python train.py --n_layer=8 --d_model=128 --n_head=8 --n_kv_head=8 --head_dim=32 --d_mlp=256 --vocab_size=8192 --activation="swiglu" --norm="rmsnorm" --norm_place="out" --norm_eps=1e-05 --positions="rope" --rope_base=3500.0 --rope_fraction=1.0 --qk_norm=true --attn_scale=0.177 --bias="none" --tie_embeddings=false --parallel_block=false --init="normal" --init_std_qkv=0.0536 --init_std_o=0.0134 --init_std_up=0.0536 --init_std_down=0.0134 --optimizer="muon" --lr=0.0144 --beta1=0.95 --weight_decay=0.0096 --lr_head=0.00585 --warmup_steps=0 --schedule="wsd" --decay_fraction=0.558 --decay_shape="linear" --final_lr_fraction=0.0 --batch_tokens=16384 --seq_len=512 --doc_mask=false --train_tokens=113400000 --steps=6922 --dataset="wikipedia_en"
Each number is 50 + 12 x the weight over its row's rms, rounded and kept within 0 to 99. Layers, rows and columns count from 0. The size before them is the row's rms in percent of the matrix's.

# layer 5 MLP gate, 256x128, rms 0.294, rows 61-69, columns 0-127
110:38 34 43 63 34 51 53 52 45 70 49 51 63 55 53 48 55 71 26 51 65 38 51 64 46 50 49 44 53 60 58 46 53 54 75 47 61 63 52 62 51 78 64 57 31 75 32 28 42 73 56 72 40 43 45 51 46 46 43 68 38 43 47 46 36 58 51 41 47 54 70 40 34 59 67 49 38 46 35 57 48 52 26 35 51 51 42 44 45 46 71 48 44 47 60 56 42 69 43 49 41 56 41 55 51 52 62 37 19 69 32 48 47 57 38 15 36 44 58 52 65 76 41 65 51 42 55 60
096:15 47 39 45 63 41 51 59 64 43 32 50 87 38 44 34 46 40 42 30 45 61 31 55 55 43 37 55 51 49 56 48 54 31 43 47 60 54 38 73 63 45 67 45 44 50 42 58 59 46 58 51 42 53 44 48 54 62 43 63 53 36 33 47 35 31 51 52 58 53 16 46 42 45 53 61 34 51 68 53 62 44 31 58 43 33 46 53 29 67 30 46 27 67 39 72 30 42 51 50 39 37 46 40 36 62 60 51 60 57 53 78 64 51 51 49 70 42 44 50 47 50 36 52 64 38 64 51
101:58 52 49 38 67 28 53 87 61 43 39 64 57 24 56 52 59 36 55 37 46 68 51 50 53 37 56 60 40 42 47 50 51 48 75 66 67 38 47 50 60 39 47 64 51 50 62 56 55 45 48 48 39 46 52 47 57 69 58 72 68 53 26 44 51 45 35 70 45 42 42 64 48 39 28 63 59 57 50 51 50 42 44 37 63 47 38 51 59 41 59 53 46 54 41 62 52 60 40 65 25 60 62 28 67 59 47 43 43 31 67 61 76 45 50 49 34 46 54 28 68 51 62 54 57 25 70 32
101:59 55 28 48 47 24 44 62 21 23 63 39 69 69 62 64 37 58 32 45 42 44 47 55 57 58 42 57 35 57 52 44 39 58 60 61 37 52 47 67 54 48 35 65 21 52 49 48 54 53 45 30 62 33 48 59 58 54 76 36 61 45 70 33 54 64 38 35 48 65 54 54 49 34 53 52 41 53 53 31 57 25 43 52 57 67 41 41 50 51 56 45 50 60 55 55 42 48 36 49 66 49 36 42 46 49 66 63 57 34 60 56 58 31 45 74 64 32 36 38 53 41 62 33 47 52 76 56
090:50 59 50 52 58 55 43 29 39 39 53 32 53 48 41 28 50 24 49 57 69 38 47 55 45 53 39 41 47 60 53 55 31 30 50 50 52 26 73 41 57 52 51 39 57 55 30 50 40 47 45 41 44 73 55 39 60 41 60 38 48 39 56 63 54 41 60 52 52 49 46 41 52 34 50 83 48 53 62 52 66 44 39 48 60 38 61 55 50 31 34 56 61 61 67 60 44 63 43 15 33 35 45 44 65 74 55 48 67 48 54 61 33 54 40 42 70 48 74 38 63 54 61 13 46 62 46 60
101:66 44 63 57 62 58 30 54 35 47 38 15 54 51 41 66 57 37 35 60 33 33 50 57 71 48 65 66 46 67 53 45 77 54 59 56 47 31 53 58 51 69 46 50 36 53 46 46 59 36 49 51 44 48 24 55 48 43 42 52 35 38 52 49 44 70 31 34 59 35 53 33 57 49 62 40 54 58 68 34 60 49 34 49 37 51 47 51 45 36 54 30 44 41 79 63 45 36 50 55 41 51 36 52 77 54 21 53 56 57 67 49 58 33 35 61 47 57 53 72 62 50 56 32 57 53 67 48
092:59 33 46 43 48 47 51 58 45 35 36 36 56 45 54 64 34 51 41 39 56 36 69 47 60 72 60 50 36 59 49 60 50 39 76 37 55 35 48 41 28 45 33 72 40 43 52 57 43 51 62 40 72 57 23 54 49 58 69 44 43 42 27 64 55 56 57 53 67 71 56 46 43 49 86 49 39 47 71 55 50 58 66 51 19 65 55 51 46 39 68 54 39 49 53 68 55 52 36 54 56 57 50 47 56 62 62 37 48 38 34 47 62 26 51 48 39 58 61 30 54 39 36 41 62 42 58 25
096:49 58 62 46 57 82 40 61 58 62 51 27 57 58 39 54 56 60 38 43 57 55 63 56 51 60 61 51 58 46 49 29 46 60 50 36 49 54 37 53 35 57 47 34 48 70 59 75 47 53 81 34 53 44 53 51 50 58 59 34 36 41 36 52 58 75 61 72 27 61 51 50 51 53 56 65 67 65 55 69 69 41 52 41 41 61 60 59 63 48 58 51 53 30 65 58 62 43 37 57 46 36 61 42 51 20 47 67 78 41 60 42 44 53 49 65 45 36 37 23 63 55 48 38 29 60 47 51
099:43 50 61 42 58 39 40 45 61 42 59 36 37 54 52 61 38 50 42 32 44 43 61 71 33 63 51 46 41 37 63 61 33 59 32 59 63 42 57 46 41 55 37 57 53 57 53 53 47 70 48 49 40 36 29 35 32 46 57 53 43 51 64 59 61 71 47 52 55 30 68 35 35 63 58 39 52 46 56 55 53 16 09 42 37 43 36 28 47 34 49 49 45 65 64 42 52 48 28 71 55 51 63 40 61 54 28 62 59 81 56 46 60 37 57 58 56 48 46 60 64 46 53 49 50 46 59 27
# layer 5 MLP up, 256x128, rms 0.3, rows 61-69, columns 0-127
106:72 46 25 61 53 64 65 46 32 31 39 51 52 36 68 75 36 42 61 25 29 60 54 56 57 50 34 48 68 42 49 62 45 48 39 44 52 48 52 30 59 35 56 27 50 57 46 62 59 51 41 32 57 25 51 48 41 42 63 44 37 65 54 48 63 61 69 50 35 60 33 53 58 68 35 65 56 64 36 41 47 62 51 65 58 51 56 54 26 51 44 45 57 76 37 51 50 35 61 59 43 30 71 67 57 55 43 42 65 39 55 63 50 33 56 72 64 53 54 38 47 43 43 37 40 63 53 55
094:51 40 45 53 51 32 65 60 42 55 36 56 40 44 52 40 41 40 64 55 52 60 63 59 51 46 81 43 48 50 53 47 49 25 61 60 40 37 70 77 67 57 45 42 76 56 25 32 44 38 44 51 54 39 55 67 70 32 58 49 57 45 59 46 49 65 60 68 45 53 44 65 69 50 40 54 40 46 50 20 37 17 28 41 64 41 30 54 61 71 54 40 51 48 44 36 42 45 63 42 47 60 29 38 44 69 47 23 45 41 50 51 44 45 42 48 46 56 61 34 48 52 37 50 38 39 50 44
109:52 64 51 39 53 66 67 30 52 43 32 30 53 56 58 51 48 60 44 47 39 23 52 47 73 52 57 17 48 46 58 62 52 32 46 42 51 59 63 63 50 58 58 60 53 53 44 34 45 40 62 45 74 63 53 58 36 28 57 46 44 44 57 66 39 50 47 50 39 56 62 29 43 76 58 32 57 54 59 67 51 68 50 36 38 54 43 26 37 41 80 42 42 48 70 61 55 40 54 52 29 57 51 52 50 52 43 53 59 73 39 47 53 40 40 68 52 55 28 39 64 50 36 63 52 64 22 63
102:39 46 54 48 49 46 70 45 50 41 69 40 55 45 58 53 71 38 51 42 65 43 26 41 61 61 46 55 25 54 54 42 51 51 53 60 34 63 34 45 58 53 45 72 41 56 49 47 52 73 53 26 25 35 52 60 50 73 56 42 77 60 48 63 56 53 41 61 44 58 46 67 41 49 50 48 58 64 47 51 42 44 35 59 46 44 48 61 63 59 63 32 47 47 30 50 31 43 48 55 59 41 43 37 53 57 78 56 48 58 66 48 49 45 31 42 73 44 32 35 69 28 84 33 49 53 52 24
100:41 44 45 37 46 53 55 28 65 61 60 47 61 48 43 41 52 71 45 61 42 51 61 47 49 55 56 61 34 68 43 44 58 55 42 55 44 43 47 56 56 53 46 30 64 75 52 45 24 32 47 44 58 67 82 46 40 62 51 59 45 65 43 56 44 52 70 56 25 44 79 36 48 40 41 44 30 70 35 59 51 42 38 53 44 53 49 45 47 62 41 36 41 61 50 58 33 48 56 74 35 50 55 67 41 56 31 77 66 68 60 47 30 24 38 42 57 37 39 54 49 57 60 42 46 27 47 63
105:48 54 55 57 16 57 62 39 77 56 56 36 33 44 51 51 32 36 57 56 50 46 42 61 40 53 46 66 48 43 46 41 51 56 36 46 53 87 50 27 48 44 67 47 68 47 62 54 58 51 60 47 37 50 79 63 52 33 53 66 68 72 55 45 64 48 53 52 46 53 60 71 51 53 46 42 57 57 48 61 56 42 33 48 50 67 47 28 85 63 52 62 59 49 52 52 45 51 50 22 28 38 38 67 56 50 56 43 50 41 53 52 37 46 47 17 60 59 64 43 47 58 68 65 53 55 38 49
101:39 50 59 52 52 54 48 52 39 61 64 58 47 59 19 50 55 51 63 60 51 78 37 36 23 41 57 39 68 67 30 63 21 45 39 48 51 69 37 66 39 78 46 37 58 55 53 68 41 42 41 70 49 71 61 31 38 65 42 62 54 49 29 43 41 54 49 53 35 42 51 50 51 32 24 39 48 47 50 60 52 54 54 59 56 49 50 53 54 59 38 62 53 52 42 47 40 76 50 61 35 59 54 42 43 37 49 43 35 47 57 45 54 73 82 45 55 36 72 54 55 57 38 58 55 48 44 69
098:67 43 44 58 58 48 59 50 61 23 34 59 38 59 60 55 40 45 37 71 47 54 55 74 62 57 55 63 40 50 50 34 69 33 73 53 52 42 25 50 58 45 53 33 72 61 53 54 40 36 61 40 32 33 69 54 53 64 54 43 54 20 50 56 62 81 57 34 74 70 69 64 44 55 56 58 39 50 53 25 57 42 43 65 49 38 41 52 60 72 68 64 59 41 46 50 45 53 48 42 43 45 61 58 56 48 45 48 41 55 51 32 50 38 66 60 43 54 46 41 34 63 44 50 48 33 42 28
109:46 68 41 42 42 44 48 39 55 53 37 31 46 42 60 58 50 39 51 48 68 50 68 56 34 75 60 41 58 49 42 33 37 48 71 41 46 37 68 55 46 65 54 26 35 56 47 51 33 42 55 65 44 67 54 35 41 37 42 55 47 41 45 58 36 19 47 57 49 59 61 36 79 40 52 69 56 46 40 49 40 47 49 61 55 50 49 41 47 44 26 55 46 74 47 70 38 66 72 37 59 55 49 59 35 37 58 49 27 57 59 31 65 60 30 28 69 55 33 37 44 48 46 42 38 37 34 57
# layer 5 MLP down (transposed), 256x128, rms 0.21, rows 61-68, columns 0-127
096:33 47 51 55 48 56 65 58 56 43 44 60 36 61 54 52 40 45 58 33 41 38 42 51 33 33 47 63 45 64 43 42 46 58 28 45 57 51 60 34 39 37 33 52 56 74 53 77 53 50 72 48 48 39 53 33 19 44 50 55 32 44 62 58 59 41 44 38 71 56 32 47 46 40 47 30 45 48 31 30 41 59 59 43 66 49 45 31 48 53 50 54 47 57 41 54 43 41 52 54 38 43 62 48 31 46 50 74 61 47 61 44 72 69 41 61 36 55 44 32 18 23 43 32 30 32 51 54
088:46 46 44 71 23 64 57 49 45 02 47 39 62 39 56 38 48 63 50 47 64 46 42 36 53 71 33 58 53 57 53 53 64 52 77 57 43 32 56 31 44 54 52 53 41 42 76 64 50 60 50 43 39 40 77 42 41 64 67 51 65 74 39 59 74 60 48 57 34 31 38 79 34 56 45 58 57 52 43 50 37 37 50 55 42 62 36 34 45 46 43 33 62 48 40 48 52 46 48 70 47 57 51 37 53 39 52 34 42 41 55 49 48 52 49 58 33 68 56 57 54 39 59 36 44 52 60 53
103:52 53 51 40 55 57 22 51 41 55 54 37 42 50 34 65 39 62 61 40 62 61 25 50 51 42 22 60 55 41 58 18 58 44 47 66 24 50 52 47 52 69 37 49 43 58 67 42 40 45 50 70 46 73 41 39 50 59 42 66 63 31 52 52 36 37 59 42 51 59 41 55 59 29 36 35 62 38 43 56 38 38 74 64 53 66 46 33 62 52 24 55 51 51 42 58 50 37 59 61 79 49 49 50 65 54 55 56 67 49 58 34 74 47 41 40 52 62 39 53 71 56 58 48 38 55 37 66
099:60 49 43 45 45 61 47 72 48 54 40 48 64 51 56 44 11 55 59 61 50 59 57 67 59 43 39 37 46 50 57 54 69 33 71 50 50 70 37 70 59 57 62 54 29 61 52 59 34 47 38 62 56 57 40 43 67 56 39 55 28 25 42 24 40 49 50 80 51 45 58 54 39 43 22 66 39 54 59 45 30 52 54 63 66 47 43 56 43 62 52 77 56 59 43 64 44 67 41 40 39 45 54 38 43 46 37 55 52 58 35 48 48 73 51 50 61 46 61 47 81 47 42 63 53 50 34 52
093:39 50 52 57 48 53 46 54 30 42 54 60 64 53 46 51 48 33 62 42 66 54 76 45 53 49 40 47 64 24 50 44 48 76 38 64 68 49 43 49 43 52 55 51 40 28 44 54 68 76 58 59 32 32 30 40 56 37 49 57 56 42 45 32 73 49 32 47 40 58 37 64 66 49 40 56 59 61 37 40 50 57 67 59 20 55 45 44 54 57 56 52 68 46 60 48 61 47 64 38 34 45 29 31 56 48 80 54 49 43 37 36 58 64 48 58 75 40 36 69 61 72 34 41 51 46 44 55
100:49 46 36 18 59 68 53 47 52 43 54 64 38 34 57 66 50 47 49 51 45 67 56 62 50 48 58 54 35 54 64 49 50 55 38 47 52 45 54 62 60 52 61 47 54 32 46 43 48 41 56 64 20 44 40 58 59 67 43 53 35 66 45 50 35 82 30 55 53 57 68 58 55 24 55 56 59 56 37 55 37 23 52 39 68 60 47 54 64 49 50 39 52 60 52 56 29 13 55 29 55 47 58 40 46 49 22 58 51 68 50 34 45 52 52 40 53 43 43 34 48 37 29 54 55 69 60 22
096:65 72 55 40 62 80 62 56 64 23 56 57 67 41 66 45 42 60 61 57 49 55 68 50 49 63 48 75 49 45 53 57 36 37 45 62 56 51 69 41 53 68 64 51 48 49 53 51 48 54 64 66 54 59 42 45 56 47 32 55 45 46 37 44 63 44 51 61 29 58 58 65 70 45 63 44 57 57 71 53 61 69 48 74 24 53 56 54 49 30 39 46 51 62 45 31 46 61 44 67 40 60 50 59 37 45 38 56 71 58 43 77 49 56 35 49 66 41 43 17 47 28 49 42 39 56 50 32
097:42 68 33 31 48 56 58 62 62 64 50 63 61 63 38 49 36 54 52 28 55 54 43 40 56 30 40 47 35 30 77 34 21 47 49 48 35 57 57 42 78 33 54 42 54 52 59 61 49 56 43 39 60 67 48 41 52 39 35 66 50 32 56 35 70 58 58 29 34 59 45 49 47 48 66 56 72 48 46 70 47 41 61 46 37 65 39 47 36 38 69 42 50 50 43 33 35 50 65 46 48 59 49 53 35 68 71 67 72 52 56 59 40 50 69 65 50 51 46 46 52 55 50 46 35 44 39 24